Each number is 128 + 32 x the weight over the matrix's rms, rounded and kept within 0 to 255. Layers, rows and columns count from 0. Numbers have three digits each.

# layer 6 attention query, 384x384, rms 0.0882, rows 279-289, columns 320-383
149148163107139092141077132106142078180156153108116095106168079120088119122140120095112070134138085093150147133101123134074124086170122147152102085168128094126102108137055119104112148125117180
151106189126175103065140137137152184089124117157138138155109137141067123140142129162176124054146075111151122146125122105101159130123141116180148154177091091072145161175195091141136134153115172
141130109090034101195139148130149130160110097135070128159128155133181136142159166078124113126166177131099136116181073122066085100084118132127163177157111186101178127096104151149136069148153130
130122151063144103147131118156156119180135162166125134059198090137112161082126156097195125090168093158139160120147054157120115146106123153155149197116145115148167118128112060118127181153154140
131098135065145117097178111155107170113180089153139108131112124100094100143101207121148086139099129127126140136114093083044144117114132090088157122151104093166085142120132075134155114130125125
148133104138051093105115122105148115119115142211135080106089085116122144163131173150163200162144193101125109089101105162110139136136075160128141207161104076144122099145119079114120147166144152
115076151118074169130128088173194060150173123039164154112100091135155148104102092064092172121159221105107124138149140119102074100171115153151135084160090174077082140059111139142196159093109156
122145144139122137116144138090083153117109185154179117070127134086138148127139168132082102125163068160092132125108132086130142111119095112187119129066168096143114107121111077102196139122103194
119148077120168062108118120127166082117132175132167166119122186128160152139198147146102148137095126091093113113114147146143175208147130125097132117138145132131125144115115123158174076119170045
132157131121104107162132146084173126102137093116110116134158096150151162135147131115122170137107161150122111106146110122125152110129141079127146120144111086092141126144118106166129128145152093
109179180147124128134113196117092167179128072114112107130160134144117133081082143164090154127129090111089146129120116131180195150136085129121139088126143109097149157119133118111093124106125122
# layer 6 attention key, 384x384, rms 0.0904, rows 279-289, columns 320-383
102087169135092155174064108090093068108141147094104100145155145129151108126122130172093161089091139135157126122067088114173140146127113124153127154133184130156185037095093098109147137112134150
173136182150170133194159178113112121164119143083145106096131056104139170169138110110100136125160130133103129117066148104110128100124141150082131138140141113116138145159129137165108100173090137
155155096128094073165180145109165137110155141148132111124102031156185159117162138134128166166115097122132146163091103112107139150117167156169164102121136124171103124143129147138095121122112100
147160143139108126139142141104141082135128162105148084152138114126156132163119074122110202123177103150133109164113092076083121117107150130104098124111146172103082075176125115119101116111125120
184092131094107104071160132148136152118156095139098070100091123145110131097114076121158105158126158133072166089144156154153120129136105177149134074183089114130150140095166110154122086141107140
127136114127129186077123124130158073109221122121122162096137135123158101128183131128096175142096090163217113110136153160123143146140134064112111162136139155111117127118198125163108158106133100
102104098157106077103172146116093186047097103132126108148110096139105128120114133163143111137129109100152145137128114160129182098105127087103154108111139113165073131123157173165120144083157174
145101126103109144124190119165147111109142079106180164126166117086125134102136114139169135131133133116141152132177177091090085134134141103086153155130095133136095142125150145143129109152134142
121120109086132136190084126172115167171087120173206150132097141188143099144100150156154143139172089095088131096065146105150104178159128113177111137179137119181135143178102139097145143085145157
148087140090149138098108129148108157136137136114146088111120119061122139123117148163136141146089121116130116103081117172103116178127092141127129121162145141110118133124109138082132093119144182
111112122181116091117135111115151105134127100115128124128144102130133145114133116117136152174189138149159113143120121148122134105121149128135136105156114123143148089128141157162145147151159120
# layer 6 attention value, 384x384, rms 0.114, rows 192-287, columns 320-383
047129106084130158068113086122153127077087184135169097110116143129105134123144108108159136088111159132092105100127085141126064157103143094075156125135138159178096107113172100135068090175135094
203176161127136169161079124127153115112161130123105152117094160122133142046133081138147148126152069095113081127183161170196108149087104143129114117164114095084126157092177116136139191142119198
135151030081101129144170131126097166101143177205120126114133154119102079106087178100138152160199074106121080157137143093194084146095168086135060156122122098136078143104102121135129118190150151
128072111140159152129135101138091112197095108085209157138143141100106121069126099216150140134103173118126079101076118117123184134118155133111132130142112102105098113143142115121117145143181083
139141139141098114106157123092139131105105115125133123149195115047110125126113171119142178111115141116132146156142170131152134125069140148150120183049167093101085118176114139127118153209165176
087039107144113145053154110147094075165166072121123149127211139096161124113135105139120106147151148061099159133035176110165213169101129175139131051077114128137088135143058199150145188089098055
096113110131107122134114148106180056163174163107094118133168131125104151184134133110124118141161129149141124147151119124206105209145154178090097106106139132100163101111167073119185126134152101
146143177124181130178120053152100137180188089123136132173108149051150123124112141112103091122132184141106139123101144141124083079113190164106084083147128147096184115127151091195115087178119152
119099140176120160180137122142190175078184079132130163127061196109100065158117086118156089085106135151071145138156097144143099141128139089089132146111113135102130116113078097146120086106117120
165130101181137145095132156125133100208181079127144149143118131121098098101144124080154222137130118098097182158173126132167134146146136191144172141173134131170107079097130156162098100157094122
172122168132098098198213118097141154094151102108173083147131158094157119102151093114115102151185111157103120127075156170140083166093121183096087161116156147108080170043167192113154068159142149
124136108117133112164076159070103148129148126189103115144108091127118169127090093188110116113087076134134155115166145106149118153145095116137158174160122069140163171133153162120117166146105147
111104149140140126121114081155102006167181129150112119130142127142169123160155093065125073126103090160148141138124136114196110079181132140104134198123136145184182170183114130069109113094108092
138065114150132125095119139142135088115137098149157117169128130142138162126174116083108158150162133135146149116120128126140113172151088091136130109162114136149126081117150141100142064098132063
132208111139098137166112094203141140135167138113108167130090113125154124150131070156199061104148084118136067139088133152151135153109174167144070078163146162127148179094054122095171168145065180
085081145101102150128144094109157131203082092109152120123103154139157089076170165162136106114148123159159175079105209119123171059074094118108126121049149149139168098138211118133100152136133127
124096133147150135117066142183111098148159075098145136127102149135148106179209108135143081165212121120131073090048120142122163139083203111108114147083155174143119127200125083082131134165064128
119105133138141119075095197065158132089139171117123188124126073149124151138079096084127128185096141136129136191051079093150131150152179113190184144150103159162135171188103105096172178098073085
180161130163173128136148111111187111103089173081123105112071155148160117122164113136175094162125149190121111122185089134093106074144122108131105126146135161100115107137114171122114037105107201
068088134166102127127155128152104177108138147101120159146165146144125088144141092182137150087077124107070101121084184183116110146086144100137177146096184120085121054099093128145171146075118136
130101132173104187158121175112155189069066123116165072144125140123150082151190161113146193096175175130161079127154169100163114139135146117099088190090097118133110051138112083114134107173169112
111097150127169161167158122101164107160190107141181133101133139142065175130086089157151071170167125101101162147140123105101176110127085130080112122160092161089136120110177086098107088121110125
112184132126127084092129137118089115132136137092067102130155089185123155125168087088089129160165083115220121123168186166132081141181121166133168187121117082198089060110094130088196115063152104
127131106155146155117108106146117122152146145096132082107137144093144121122150149187102143097166066135130099176076083160092107114093188104173081141153159124103111155137163118086139105176131194
105157074108130161088101076133100152150100066084138144140168159155090132137117111137116141127169081101149168122134116160149161143101131146159155132170126087163099132122088163149135162164113168
133165142159124108125130124127140120094108121157138068143043143094131123176134068110165126108173109140117109139161137118132100106196096160076089077133149108149079109114107145141122150098040167
157131151089134169160104140111117132133098148158145144149092151111142087116145114141127144074118184086128132118144118141058089150116133200112061125094145130091173127129118074067166137094132092
092067157135141148204116131106062100161113075109105165124177191086082182134076124083108167169074151131130142115082114104112098132077143116114180127183000135124169174148164178161196123153124126
188116120128107146114157133153116093133100175137149127214151121166104160128182118154116143064171144124175106038153110116100184150167154113137134132088169124137118110124133103055119067081103148
091060114103145125165149109148102150070156175045124126075132168110119114122122128121162087063110133175107158106083140048089179111114170095094084107127101176131119106128145141116188113164182156
124167122180107125133185151122120114151128139110154121084148071125091141089118138151140117163094140142187159150120119144130119131112104045117221158102062141096182175173085107133132096086149080
160163109122142080162107145150179132098087116113126079086132097136189109114129143149130132134138127100130174081117137118190153104097142029094115189096163123121101108093125141113094153086175098
102147100098101092098077149095090116112094095119169077158168070141115116119137134145158140155133172128126106147129114106116138077081095104092056151097139096156131114126094095143110150157145143
130137150149145095120154156131190125124104115139108160130136151130170109097141113161153133144140151130136107113106132096106143147074133084128113149151158099099201177135105153160098183125131183
156123154128129115137084125127102141131146102135170167128157140184127107178116087036138106105125118144047113091062103127197160064135167135127133186160124113138050135146113162100141130124119101
177176151108138145087122085073131142106109142092104119148119125096157109120159165135147125101154091164139121095114154121156139133099111088115101184126170139131089033208119125086103090056152132
053102142171141076171095099098147167117161150144123119129120098099185130155136095181129112150104091146130123135059153102062133138176149112123144108145158114116156191204151137112093085126148118
104082105109112088121131107172148154145081117110158143097158134192102081142076183110130139095124139148111202137131131095034171148133063097199141095154140095129090142230137110172149136152152165
111084125136121150084122115110157109049164104146145177171092088115183147162112087157136110144067165125117170126138137161212107131151131153153070139156156139105104112137116125126119115035149103
197213127163130113118108106142132130146158157156083118171139126138115101105088173185117154168182074162078122119158112177136130105079136135138124155095092127146087134127128142068108136097176150
148187118176118083130179157101145158066058086185138171056147132131093153137161137189092169149055058085169173136095154121139133169092129137187189094067184125097137134135120088150071141082111150
126109121071108070100141125119085152168100117123087122135224066103133122158143116147112218143066091138154193144151140099097190107162103109179068130099087189135155152160086147052085123069136123
140173165194144133114091087133108156103140092156189128171119126142117150138183059064129131128124084096109112167103123166189177092097133114053151141144135150156145124130151075171104099125095153
146196164089150153119164166141109104125186103075120203095134102146097120079125108092131119139106114128204146084133110211118167115131093134234196226162049166167161134119102156064184100160082069
072140119151138084166138106164181082184126114165198112144099120100109124096114158143114159099099110145158120063151115145186127103100126110108114118089110110177149103039127150161060101158157110
134129150113112147099097117098132185103094080154124099117125160105186114110078094148140118170134116137142116138132150110135115146060078130145131107131108168128103128097109135180150111136124153
123099084053145119138123117118135130132147111114126165194107117149165126146120169145117117135084082136106117165145086171137156090100110101121108174146092118131107159182138092121117076102117108
091091113185153067147116165147088100068141134078124113207098156041123111152121135132141119160118070142110136066069133176107129147155118112183087110145164129155102161119152120171128159179111118
106127110120169117124153168159149136137195096119149078154153114143128118111094143142093112140070098093154180087166132119150127066161127107095137147123029118191213119187153163128067045110080155
159101121173164108072119144157092106071113123103131112101141071186115053115174112090073147140178081109153142118116147121115124100111113165153134133163104117178137084086119137144118153057159083
115171162137094101083136110144076082087120120161138130113111127147124120092136116133074113110111038130088180118118135148114195059145123124094182185143123183144104085066091086123147081041136133
170106150100079154138129165125109130121190070141112149115144165139185125160189163088098127110059092086143191137120123168092165159134147225207159100204123156171132147118153133128136142112159128
124117099091089135122091082118197091130129085176171107084151105105171161162141119094152134155101113102166158067112135170113090160099108137164181125117040144136139158149070070162151061125182126
137082083107068103077181116115191096073138143138145087096126106124080129064104152137174156112144158187117166105172139082116130156116059089084172164106113125138061078170086109126125132187139129
117129112051141109109134125107096123091177186131163206114146099097099152099135095112187123097108119135069188122163143115216143094139124123128167127111095178140136120089114182073137182072125110
131086139165096084091154090109176142108151113112125126068115142130171144131129072184092137105110102110166146170072108090133115161169169125158112105131161130128077140139112124099150183149119141
140174139134125107145119128128093125104118105142158110135095171123075097133069091202118132182105111097115169151225135191182133142080066116114174171144139124092157055176127116152135119152138121
157117065163089135128107178092115129110146187128101070103167139153113120180118121118125134103176105149201115171043120151141110154153091138110126140169153086100096188164145123167149166149058207
180112111147150128209147069188105095102135162148138168131149121132121122089140136171131148139132123165160156096123147091136158077123137098123143179121095168068115159106153154112148183135090153
140117112095133128110101119056136099128126111168128194174095131115105192154129152130144065103090091158129186091162094121155129122139159126140154181127133135173131108115153136112139162143064106
109069115115111136179079089129176158147120143111129172119089143117117097178149149112057176131157159115162153157105100121102182120143075157138117125124054161142132148146121095177149101112156131
192081178117107124081067152101127142113110141110164145078124121183155188145169153121158127132157083147157091131135133114060098099155090146133147155119136195110204122151099096094181093110084137
143095158117097143124145129080140093123177149104124146054124120130135131131144132123052202152095157113124213096138176193102150127149122135115146089104085127180163108122132165138115088064099137
138142106133046092191122157123137178067170098136069051154118183137122135172140182159135137126105113137124102123126155218071214133158140135076148154156189159113096214172165121139083181145160139
120118081163054146216120110109131121154118160099156106093121180152104090176073195109135126107116153134119106092133152164162143117139140191060079177148107138137163110181111140094123079166126124
150147067134125121195138172129124108063123180129169196149216119111183199162113129146095175185143125156147083089134163134129104156088098186222132142098154092110116154132112138115136124122082143
121099121143127119075179130187170134077113097145130098081165130165168134163131090149082104093143160109092152161123106109093147159130091135050109078138138141174091191098123154101059082067084146
199143181137092145122098111097115127125145192165146117128089161129082063137110094107122141196179152130105076137164100116140054113076106138114121169151091092117158071116122123102144052125086134
149118117087167107090164126093077105111105098157074128100189146132106106127123167100097134125131130144147149131089076132110101112185078210198158081092150125121144083080159195096105159138139127
153132140105120127121115051135154101132137039090160158092081143173184120194097158162094131136114111157132144097110094179147156037161168077110143129125107191157178104131120120120128095142127153
152097125169109095181138143119158159132122106134114107135185129046133129134119167142130117136097097077091098118130182143167122163106143103105115167174124169143094134084171083116148040154107114
098123104112131086133153106089171138152077127170154177131090115155151129098130165094169112051073088099064163124101125104101104203157143192147103107150142197111147117130103126166121169095103082
106110123149174108119136135149108102105156073086140080180170071119092092141167167115128140166143111104124151126091139109153101106175134185162117160124123186150183108114168071099132078134139111
078123082113109109065109101116132062097111187164156152121141064122109079128067113135107116116094152147172139119134130083142107164156138132096121134152078101162072044106132097096099144090138136
147173075104120054177113065138056081102080170092185094076154127114101140122122141145102149131140086143123093108124109087119122142181146131129124181113200142147137155142091157126082122179133101
114134136154185086131176112167080176125110193086061059134115083134089066138111134143158115130192138125155130143160137066209138114083117076119141157058131075140110154113196193111116106139133067
114080107108155103171100091117095181129178098117164125129145129131087199134143110141091038120146145073192121210177141104103119158169140165099104138154073164136167133170117112112074094155140102
172079110123127154122070131099084145163084178189158118142129107108150147132089098122148169158107144140200104088121159080141181136144102143136136152107147148146089100109126091147112109119149142
181134089111098121139164144146157175158144100154082136113109158126092094108150200152126148121124161124083142161105173110105146128186124103128128075101073078127144163137096164143144123206082127
114159122141127080111151098105149128071151164078137097110149135164133100107153142081120125149175148123138127140098209078118130129071087139119151105089143086148086108160156158122111110185138152
152085130095112112150114094083122114095149069125107184067161139105126138114129098154077072117050149142103122064159163085092211134102126159152136079118126098151114110096138124163125160128121140
170099119129145172095080134166141147151150124175138158165087070210072081174142136122110122156192120098120145135079088115097130102154162132092102155149165125126140127133113058119092124176169094
176128104101147184114146145119105130120089160185149145130157089132118099118075053143122118098177142100125134168085061108149125077130136169082141151119128129106153146109125136101199147116136152
140061093170117067131122112110076158107152203133046136085130082100125126138154131113149109113123031051157150131113098128124142166106144105075114085118141135090181104182123108100126135124173142
126129120133115091196159152074051062151095110123121161216127125160137171083101156198115206123152104133140156093149128120126204165109114115133147178161098117116136105135152168092140148028154095
097077108073111192119157155116171140080127145126201124153108075127128097151139115111122126078133129139110163104100143090129093117165206111162148152095136159160087180119105119111108083114154165
100135145150155122081108131146105152172127140112156138165079105173111108089148115147142130131136134170140110112148123134189140119107177132102135131147120130083091092092063148125080154097138113
175138147154144148139058056110135154139133096094204106119144167202160194070126143141082128126155142097107126122127100063116099083175114101130160068182120153094152098181143121151096102089119127
146128115119139102084073192077114134106124152182137116114173113155149145081173171104207165069104146063199124165165132114152049101103072081157112089133167157079140102142140084090128098159204121
145164121161113143078149066154128131112156099171106141077179195138112123126141132145185073114127106071190101112149120114130110109161110132070095115144195097134105125125135062177110173153131084
138077156189145121134194093151171074101077151153152127058105126096143068125102085151088169083193133130076128076100186133132191128085116184109141085122178136163111123124122082126126106095175108
155125104093138123155127110082133072109132092117155163118132079088128132149146062174109095152133131068119159115125212124126157139161135152178199140214101152179162114156110106157111142201122136
130118113119130144079115113103130135124106083165076103096112146120103161129117134140112095171130157160187146121150108183121075157115117193117170094140144150089152084144152127143120203147121136
145122113115152162166113118183116119201135081166159127150095200128127096189114136145167142066120169153028108177136133136096106126086119142118159085158144060113084172147121110167109091167140135
086146133121136128125145129111108119116183133125167090109177105139176122114150141115127115061123116155115175094143145140116102090115109070123123100085148097142121097183140076076096171048106108
123133136183127170081102067140059053141109133115186122162091147134094159156107174176118114101085097057092133143094130148127175096155122155126195138245192147151101120143179145125070168149158060
# layer 6 attention output (transposed), 384x384, rms 0.102, rows 192-287, columns 320-383
128136129159107095084126141188135113173239101089124196089069118108125138109175088119083100115121117195162114080142138166104197123164165112083113153133117186154129163071077129141167204135138114
096102097093109107097106099130099106122113109170113137188156144076180141055124091108168091126090084127044166176117095096182092139100187184186142092084137084147083119098141182135131110160103170
108121149108052074143114152104089163119143122152167091145158158123108126130150212142132122162124017136122129100151146122104203148162193165138118052175101053121123175154102165137132151122123153
167136136118153177150173122144148130177175148054109071088129176132121167071093170136145165130120169185120088085084129075119097129121102066136140171118139100125085164107100114125166103113125137
103184113125070104127122157088108121064106132139193136148085129118142081177127076059162096161176102128173106090139151108162183177039115156116129120124146129173087131137087131122111125202093077
143143146106146081080196140185075187109073151149119149169166129119149156102135129158037147129098132110110100133103095119124108140134065093140119162124168170119078159074165122117138149186142060
137107158121144131122138180177134135108067117125115092108134145081115179031171127136153124150122144170122161130118157137079110163131121131084136224133169129125100138090033185114155113082130134
099152124168104165121060087106096107099141086111153098148124164185135112141068086120071207164120147078132111153164069095145118125153106180091184122120110132074127126088100139141092127141138172
103095114179113101119159135139080119107139157161168159140132135111150062125136108080070073113134156123065116133105090157139133107173134169166083120130059089143162152082093128063104156126168142
136067108106183213117095127167164128146093158132157173127117119123158138156114091107119139111084136068094163076109179142156169125168202106111118169138110212105109117064155131158163152089086108
159117122164061172143083141107120143096142097152119136189152116076119075127094076158088073118129076091092096138159157190176156126154123134135062089172109136121138165089106131117112098201141153
142100187145142099153124116091103160123130172132135094171157139107185056157095093171127155110124138135131104156088071144151155151150134111190145135101113152113075108104105120101104172069145143
172155169139189120138152121166097116106115113093208142139159107118148152139074092142175113123131109105086099184117111175115108107117152117137082140139121150148098142148137172093143089132171149
168165098156152104109148106128167160103148113106116072141140094145128098114027091179106124156141140110125139157123109152148118130125110191095080117071132114162129116100117140106112104131121135
100151176140162153083138181161137187147098169085148133116127161125140142170155148110056086210131095149129148068136048202105124086188127163125115184110158150225115146148141191155060172140137190
180096124095124094146129114162093170091088077150175102150130097109128125096102119173074183084093157105102113115159068093109121168170142121117133155183175098062159138161121065156104125147165122
155174134184186157126148119116178132074131134087170133131081148121093146117162133153195103111130006099089122133102182104118105114155192147173147111100184135130165175154160048042120185157091114
068185143121255088124181134136149128077142124148076085104126144112060104143165128122145134154120124183145108101094150130142129129121182102151165151204089141190155101107137093122146176066124170
092161141155102186125126152153152090166210137120139113085110153136105104104155138090128124066119139157111123176106099112143122088136119122148107058101129127114119081216095109117095101109189125
105102127138210131171088049183176171173117169169138122108130207142150128133176126188153175097138186138098086158079124100184137129105137090114094061056164112166091085144093117120114135060092123
103159072181080140117146172158084119148102150117139140105085186096156185174131115091152142209079110136130134140098135124162084090092136108140138117117141120114080152162087146169135104138163091
180139212139126103068077151095104193131074102104111159097111101154122141059081157117137075141075149067181127126176151094140088075163113135136146133120062134160139114142163152117108148153165120
138139112094176163093173176125125086129139142172125097168107139112031161123158142114131124142102074079139115124104170181043135113174147195178095160133098130165145125156125145133137121146141124
123190090076041113114134208125148086165076179134116172124155187113087174112173092091140039114133125117124104098167103120130161109035157089113114135160138161085122115095105060106111111144136174
121153084113227121069182135156146173152144150111137126116129167077130074105142096171095180103075092072061154156106165127134224107143128178079139143104139147141132126118241085178151145060082119
153202097146158185104131182175189093146124162122116145109102127144115164114138122110113117110143141126121127112075163118170116140184148126135150135145139081165191160099142037102144223090153123
151074129134105139141134080104105075206127105163173172124158133114188051150101139141112158140078185165129201137105119146087158169154165151141162139190132140154121172140111110128143139188113089
160102120036242141240179057100142129114166125170100126148094117087150148095128081041158126210152160133171186154158096178168104134142118114144167029138166143088108109150176141160176190076117093
083106150135127136095119104114066073129172104125114174092157099104154119132088182103127181102122049147100116097127145114043108152123177082193015150074137142081128210081109142104124119135151081
141122139062077080148175125101215146179170103178114175133092055137152102136173142135092171114174157144121129047132119107138148102170109136065144108150074121174131118170093193125199141144153166
096142203202237127194125150137068136130088137147168154086083142193094079103198139123105100135091145057185096137111114122143113150137104114112139074134163067093092170154153142091065082047146157
116115120150119145115111115142110087090169086137169139176078144134142122125148072189171115103167148204124073090063127167153063165126122144097123159127137098165122139129171134104130098161091147
137161085190070124146159152169128124089160118095147149120101122169142116146245057136101073131166105120114113120140119082194150104070178166153102115141093121120135143138073127156174087123132216
156096084128091157139185149158064161073124185121129114147121102129112137164139089108203126097162176115135118131116139050125144154132153105114143151153203142178111062099125137121098176150090202
119111149136147076150190126121109101113151129088137143124132167093139184144130141119146174155134127201103117077133113084102156129138128161130114118095142171087134131134199148081116086154119116
159137144083159121100141141097140111143115157150161154084067152142160129076127188185130167127125117160148123125131141157104119107119151097047138155116136149151147115150122139156113119110137121
129154124172116123110122135121087162168170092110135150077111140145116112117118108170064101087137105129146091106164042125112093093108110076121153156147124159146129108125185120185135145127130154
169098106121000131105104075134107145125160122166129126156200065157146119146128125062113133132146130087148120148101161094144117126156160080131112142128123108145154103107092124097174139116119115
156094134143156106061140181160100119133147171108160154176047145069106180153053140189120210144142109170131118126105137125136105163119097101130133166167059056135105180139166185132108146085152097
124168157156102099143095064067066127092145137086123090146200137104114113078227173141131100120092122136132115178146170126156144181098146107130070159134143206046113127110190102151081107082131072
140156173110197129054110124081030172151144134127130027152134107123116153123096087142131129146137101123170139141147133102161154119109077106121094155077178110127104116154103099130122131107121073
173171142120183126133149174105084171128057125124085118161124103123115173088144118111166185138145103098086142117123102143088122152144107196189117111148140148078101100151161167074177167069111111
018065104184123174110140092073117144160105108069128174153153124108150135103058110096091151143132106124062152126144160131151176093155109185099075112192128131121093148185146149101129148162165085
148178228136255127053090066088123078115139129110146122134120104123143160144166060159142146107110118154102125128134197191149128133138135162152155168170143115120109107148159115087117186120136180
166096198180063161153089087171201171150118163089191132127110176100135119129073115138058133133129084164060172189107173112138087188151113087148126142143127106090119107156162136120084117120118113
105144205062130092115095163158093158142135099077077122157109128109177142096095068122134097097149128115086143173163109127187110114092130138106137125124115125176132126148140120117130113118100082
165145152155085144162157134152149082132130056131111103123166134132120150155124175117181103144104142128132162137107122173118128189126122141130088177158115123119151190178155088132162097129084126
088156054115132178096182112142157140105116129143106117079161188133143158127183081161075137152092166059104196171076146138082161188126127071109128171134095172107153160123154128134104143123158138
150129106143142143130059104169167127041105088097148179123145174171105120118166105084063064091105087091107095126193094179130095108192129128134107111129136102123188086129119135150170117099100130
129164145142122172099164046167123139117185163188116102147122115191143104113107163161144133139175165140108150121083183175097183133148132085115130077145113102167124054139172114148114145099143130
028118150077202153097100078162164108068144130112076113113143062167175153126096141136125159066144120071044187192118140152157178122128140087103103097133173154121100130182152110125090129138146138
166113159175135112060135162086143145128130095134115137115105111135149166169073139102221146126118148096093136141110150201189138091154084146110109195125188148098105125089164093180123134136115157
093159137157226112180089100105149157125108153141158129132117069061129115097095196077096170130152062115112123130136189135125105174131112128106087139090122127120124092131140131155117170091183174
105141207131157153163097119122128108090111166152133153136142107079168127105055177127095141079143138143094096111025110084133136127097134144160118155082133060148074128147133100131160146127154144
092143153115255174113141149120102171118157089158129076135160175107091136155125164172170096132151124147141130171167160176181141171114100083102118132118083150128192080120158185088167117150103087
106131192083101120129121131118172147114048130133097124137186155149127119060102127167083175137141109182081151057093150112141126085149115069135104160132156077185100108125101119146061152148138119
145140185159052187086208138129140160149136101188218126183093107120151073102167134150186040121064079114105134132140090146101107103094125168188128202098158082134090036136113080082155099112119122
077177156164075102110131170115139116086127142106136098121106102142126101133116140127102134094131150134179101166158193176096115115089115076053165169112164175153126063156115152105118103086112084
143119138149206155153128163141123117121146106182106149092178076105194104137128073166101063092105069042131112076120126131116143153119148157153120146154133088087094142123171133106086132143141155
084189155059144122056115071118107098102124149154081123171108121101144119135131142101135177133145060141120144127090143160110142165156140175106183137162082142105159111172199143107113146104138164
138121090158135141175111197113147165108104083155131173117103104119117124152105164119147116132088136167090160105102073126141156201101101091137177129092140169134131175156139115152136167072127123
140161160064159100167137127119136150196056116240130126171102130158082121107122157140156122149144103147135160100207107126111083122154201142102181090141120209059212134136141145145103141162102134
198170167097207157138145125104175143112167137120157139061174107136083128074016111053082150164159171111081074119107159136149212103105142155151113108105118078078151094187097141155177118117212127
114149120239061152147118123131110136077115121186093160076133140111078136097144201141086100061084144101118125181113091162096191154071140117139123153167143070078103199158121082122103122196067136
095018167167086121199099101173077082164166132123171145110076143145095152131166120099149153165092150105103098176161168156165058186193130171104103117162101135076101135123124111109169136166109094
155080132172189077166095183093073116080125128131175101115137100151140149213136157085144104168100104131094139130092117107188139110170049212142109134142158182153071051098128083116168073139074117
092128141101049168127087140180186107151113190145174085141106096123090072207149114163064201051077092095204149122124152137052177128102147160112191105113167114186120139156106163040156123112175139
114122122115133159126123085121179096121123117112143129142117165094188119100142131142119115192112101116115101178178081117098175117178148144132142155091101147121178046088132135138160153174139076
149154143086059078139139102128164083096145136163075094180165115169168060180134153132089124138179170092132122196114139186090089114112103108180098133119145128176157139132075118106177137205095188
184133101084172160128140146170092189118146114161167141159109150130111108050136115146108182096168150151138082126095106127133170089065149102111107171037113183122095119120149113183128142161166157
091144168160094116157117054123138120113097111090112110086171113119161088103083121098067139200112109140177161096109131199119170110073077100109125114146185106121134173156117140085120096119130137
085144149143129209068151139119101109083125142077095174160136154178119106118102131063134134154172159105138148100128153180074066129157141155110158123119118201154120175113134101134151197160054138
142160143161141107099069128150144105083127159117105157136122115090128183069119169144145128105129137143162153056147108162149180144096092125143098078138114130164130135067205145107218110074125134
098043164097129133113126168095127094143152143083123147095148125108202160175105108123125194107160144182122090093153166080129126170111129122144185102124101126111179103156124124155134191138152148
123184119162101180145112122150155115133088093152208157085099083055188116134107101156124108126142124131180141113067114062113145096127110208129180112121087122105132106165072078103129107115123137
098172162112113142127165162157170197109079132121160142137136168075181114112136168179132107108083149074159131116173237239109129071188083124143129116111145081166129147121155151107142093097127114
147107134149072109138125099114173123136151120091107174108148090148159164151152115089107131074113114156143102158138105196128091084116107142108185139169137146144178174041108140088113106129174146
121118128100124123160119102123114186184184179166127165129077103073127120132145118123113137158120078163127129105107077045140150172156138144106163144159139085116143081196112102189191124123142102
129154095144140112101152124146180073170132146082148127120156109167159104108129120120101111076172143126167104090123116156079131183106113120165099070092119098134154161103079151064114156088109085
105163127186022110108119094119079126085150154121116104105149162161170088119168138151174134147122101122084095136118136132140193084105139162162053094152152117082059121099059181158131123157114035
162136148142101114128158084125189176148148150167138154173186125143111139046211129168099069136122181087138140089179129109164105054094064141083144173124153158090134097124202178157151126128133126
127058142155000139124160086124143060184128148134215134177167124117130147143106149141142064095121137112148098086119093094161157143183133158089158136137153146119096169132149104105114063159112089
137113124062158192179159162151163155163141152127116126190144125101133156134179162081148128069127133157167146147094137062081143099133155151086153155129050089180137146113125139162163062136115098
142073164162079084097182098098095097153123120159102065121174134111095146151149110101166109178104160138128136170236084166130103073107114165125121148124130133139121131120100156163128121144151106
197121157113232118182196103165124128120127124104101138117130105097091130098163176127148088130137173147089135182128141073140123169087101145138112125137120140120080117114114122108132166147129102
074189152112145117198115169080136101129196114075105144142093057113123171138114115091145161086164090123147122128115096119081163119149078147110093045145182096148121181127102123151124157064158139
189091129142133146171111114118148184131070115117154119099142173123167070071134124143103127082130148187130104102111202128118102123085149121161134140115086030147154161112105095153164170070114132
132110090142147156192140141127157095128069141125081079137127150179156102105107185156087124135113123047181089108116145123135108086087193108146116098140152170114126104129066067169150125126129077
148144137097205128120169106163106160118106144125124137126179118113165182167073176092163153160155091105166163145148188143151167181065146138185124139081122140120099108157052185110127057144165088
092150088168118114080065107124100125136144165150119075076165127119112108107167082091158153139099086162105097144087130172082149094091137172136096135102099103130201141072085105103111210203104117
157138091131178159123167119135101103160209137098130074108133092103173130064207194102098132123149113164108091138132108135175190172133146136084161141162053127175087172117147103151092048106160121
141116134129164179116126064101150082096136102132164131153061138155176139190172134091166144159099120088154117090095130172132131096170097186091160133133098141116080112115131132146141108165157150
187125113170134150121141154135125139140093127127095121172119090175102123133126115126055188142171120101133075121129115133110108130119159105145155155188116152148145157132097117123155083146158095
128117099128017084143122110153170163120205097030154136148116132152160120072127156107160119154151150137133152157117107137185151156116168171145119120071140189108149144085078115147149068182087112
099104153115111073131100152131126075106131107103098174138119130174127053124092132122138081115156070138118091142126118113096106107155160136113121102130146114130084115121142117106157090135113072
091079154133156140078121125186199115101172118112140103067143069128139185111132136099124184184123141089130109087096132134169175151116154081080105086195123102139128153128126071097093127123112086